{
  "d_mlp": 704,
  "bias": "none",
  "init": "trunc",
  "init_std_o": 0.00841,
  "init_std_down": 0.00507,
  "optimizer": "soap_variant",
  "schedule": "wsd",
  "decay_shape": "cos",
  "batch_tokens": 32768
}
Each number is 200 + 20 x the weight over the matrix's rms, rounded and kept within 0 to 999. Layers, rows and columns count from 0.

# gate: layer 4 MLP gate, 704x256, rms 0.144, rows 644-650, columns 64-127
# up: layer 4 MLP up, 704x256, rms 0.145, rows 644-650, columns 64-127
# down: layer 4 MLP down (transposed), 704x256, rms 0.132, rows 644-650, columns 64-127
gate644,216,185,184,206,182,207,206,215,230,217,183,187,202,176,188,207,223,190,175,216,207,224,213,172,196,192,183,212,209,230,158,194,220,176,219,198,169,214,199,199,213,207,132,221,176,204,204,184,200,210,186,179,150,208,202,201,216,197,199,228,211,231,188,177
up644,217,177,200,186,185,228,198,213,190,223,206,202,182,188,210,182,201,204,207,195,179,213,221,198,161,181,188,193,150,196,169,196,239,203,219,184,192,176,173,218,210,210,169,186,186,199,170,179,217,209,187,216,201,188,245,187,214,196,169,199,190,177,216,188
down644,209,209,205,181,196,185,190,172,203,212,193,235,194,218,201,179,191,181,203,187,226,229,202,170,217,179,236,215,198,197,236,206,188,214,190,203,224,219,169,228,191,202,206,206,181,243,200,201,164,193,196,192,239,198,222,172,196,179,192,161,194,211,186,198
gate645,235,194,175,186,209,214,198,200,201,195,172,179,209,233,184,225,220,210,209,195,205,168,224,180,208,204,204,213,214,174,206,182,217,192,203,203,193,182,208,218,206,236,217,162,204,203,183,171,187,203,184,200,197,197,194,218,204,206,192,207,192,182,212,211
up645,228,165,226,177,211,195,194,188,200,193,166,195,210,208,191,188,217,205,206,186,196,182,201,165,178,232,218,212,191,208,223,182,217,205,183,203,197,233,211,228,207,197,222,181,187,187,194,209,218,234,164,187,171,203,166,171,195,206,209,217,182,200,184,214
down645,195,202,213,186,228,217,197,213,229,199,206,199,194,193,223,217,205,218,185,204,214,181,169,198,207,184,190,216,195,184,193,170,210,239,153,209,201,209,171,184,210,178,235,245,208,175,187,200,238,201,203,217,228,205,170,188,197,177,220,192,219,175,225,218
gate646,158,180,206,195,150,165,224,222,180,207,205,238,190,181,220,184,194,240,237,218,238,190,204,212,205,203,207,191,203,183,198,144,235,205,251,199,182,219,233,226,210,224,219,195,183,244,187,235,157,186,174,193,188,186,218,161,182,191,196,195,194,195,206,182
up646,224,248,190,191,217,203,196,171,212,212,223,168,197,202,198,194,221,165,180,210,207,216,218,197,196,197,183,193,216,224,187,228,174,177,182,210,209,198,177,180,184,206,219,221,253,162,191,206,208,234,204,242,195,208,186,212,232,206,224,191,222,181,199,196
down646,177,237,178,191,244,196,189,172,214,194,196,248,211,177,177,207,176,260,191,221,179,163,223,210,205,198,210,186,214,188,194,208,209,200,207,204,170,226,231,218,157,169,192,201,225,188,167,204,167,233,168,194,237,212,175,212,183,180,203,158,179,214,192,213
gate647,172,210,200,192,244,231,219,216,176,194,194,191,156,198,141,238,175,184,223,201,205,194,217,176,195,207,200,164,226,190,229,171,157,217,169,196,233,194,164,215,214,206,204,211,241,177,192,194,205,189,181,237,237,189,204,178,184,183,165,189,214,190,229,142
up647,173,177,208,223,220,201,206,206,213,195,215,204,185,199,206,204,222,222,168,197,203,146,215,210,196,189,209,232,180,210,158,175,204,137,206,208,198,194,177,221,201,240,214,186,191,215,206,149,212,247,250,160,222,191,241,184,225,185,203,248,243,249,190,214
down647,202,187,201,192,187,210,197,203,175,209,176,183,174,214,247,201,206,211,231,193,221,202,225,173,193,205,207,200,195,180,232,209,212,244,177,222,221,195,167,195,173,191,166,181,197,213,229,171,192,195,209,196,202,218,191,174,180,194,197,201,168,210,222,167
gate648,208,182,199,185,183,180,180,204,206,215,204,188,248,187,209,204,178,201,218,234,194,181,198,186,211,200,176,182,173,189,198,215,192,221,226,195,201,189,211,245,218,248,206,193,201,185,184,206,171,197,210,180,170,209,230,201,212,185,196,199,213,229,207,170
up648,174,235,192,195,213,208,200,200,153,237,205,214,200,207,219,170,190,175,213,197,160,234,166,202,190,212,210,173,207,184,172,207,172,210,193,202,198,181,192,224,229,209,197,200,209,248,207,201,200,205,194,185,179,191,219,263,174,184,182,226,192,178,161,202
down648,238,186,173,207,212,174,203,209,214,208,155,200,180,183,178,223,186,211,212,179,202,201,205,214,197,206,207,213,213,193,185,194,206,220,226,215,231,198,147,203,187,220,218,195,183,170,257,183,199,185,206,208,200,210,206,217,220,213,195,211,190,180,185,203
gate649,196,185,188,203,212,197,217,201,250,204,167,188,203,183,187,201,216,225,233,184,215,221,231,209,236,180,209,157,194,197,203,200,202,223,193,168,181,167,185,182,200,168,227,189,210,185,170,193,190,180,211,244,174,192,215,200,222,209,160,229,204,215,203,159
up649,180,169,176,242,228,194,195,218,231,193,211,194,194,204,177,225,208,194,203,202,177,211,215,195,224,183,224,253,173,194,202,182,175,212,208,199,189,195,225,208,177,182,201,212,202,192,216,195,249,192,202,229,193,213,217,214,178,193,213,180,202,192,194,212
down649,206,222,206,171,244,219,199,223,217,198,187,208,232,220,209,187,203,187,207,207,220,181,198,197,197,198,219,205,228,198,208,165,149,208,186,186,212,215,234,176,207,171,162,227,214,195,190,213,184,236,177,200,192,229,238,214,213,181,217,232,229,200,168,191
gate650,232,203,151,216,225,181,214,184,213,197,257,228,229,219,190,209,223,193,232,191,166,176,200,210,207,198,193,194,153,203,211,223,185,195,216,217,203,217,209,164,208,196,190,221,211,191,186,194,208,168,198,195,184,206,198,235,205,204,214,205,203,196,223,204
up650,167,184,247,183,190,210,206,210,199,211,173,187,180,194,223,181,188,224,216,202,218,230,212,228,210,202,207,224,209,185,189,195,189,240,205,214,186,181,198,213,205,229,217,193,168,191,179,211,188,253,185,198,224,214,201,194,197,183,199,187,191,197,204,200
down650,217,226,209,235,189,190,193,223,212,243,181,192,196,198,167,218,226,190,207,200,187,180,167,200,206,162,212,212,215,192,182,217,211,179,182,208,213,208,228,225,192,191,162,177,231,193,193,189,179,181,218,176,200,181,203,198,213,227,212,201,200,230,187,183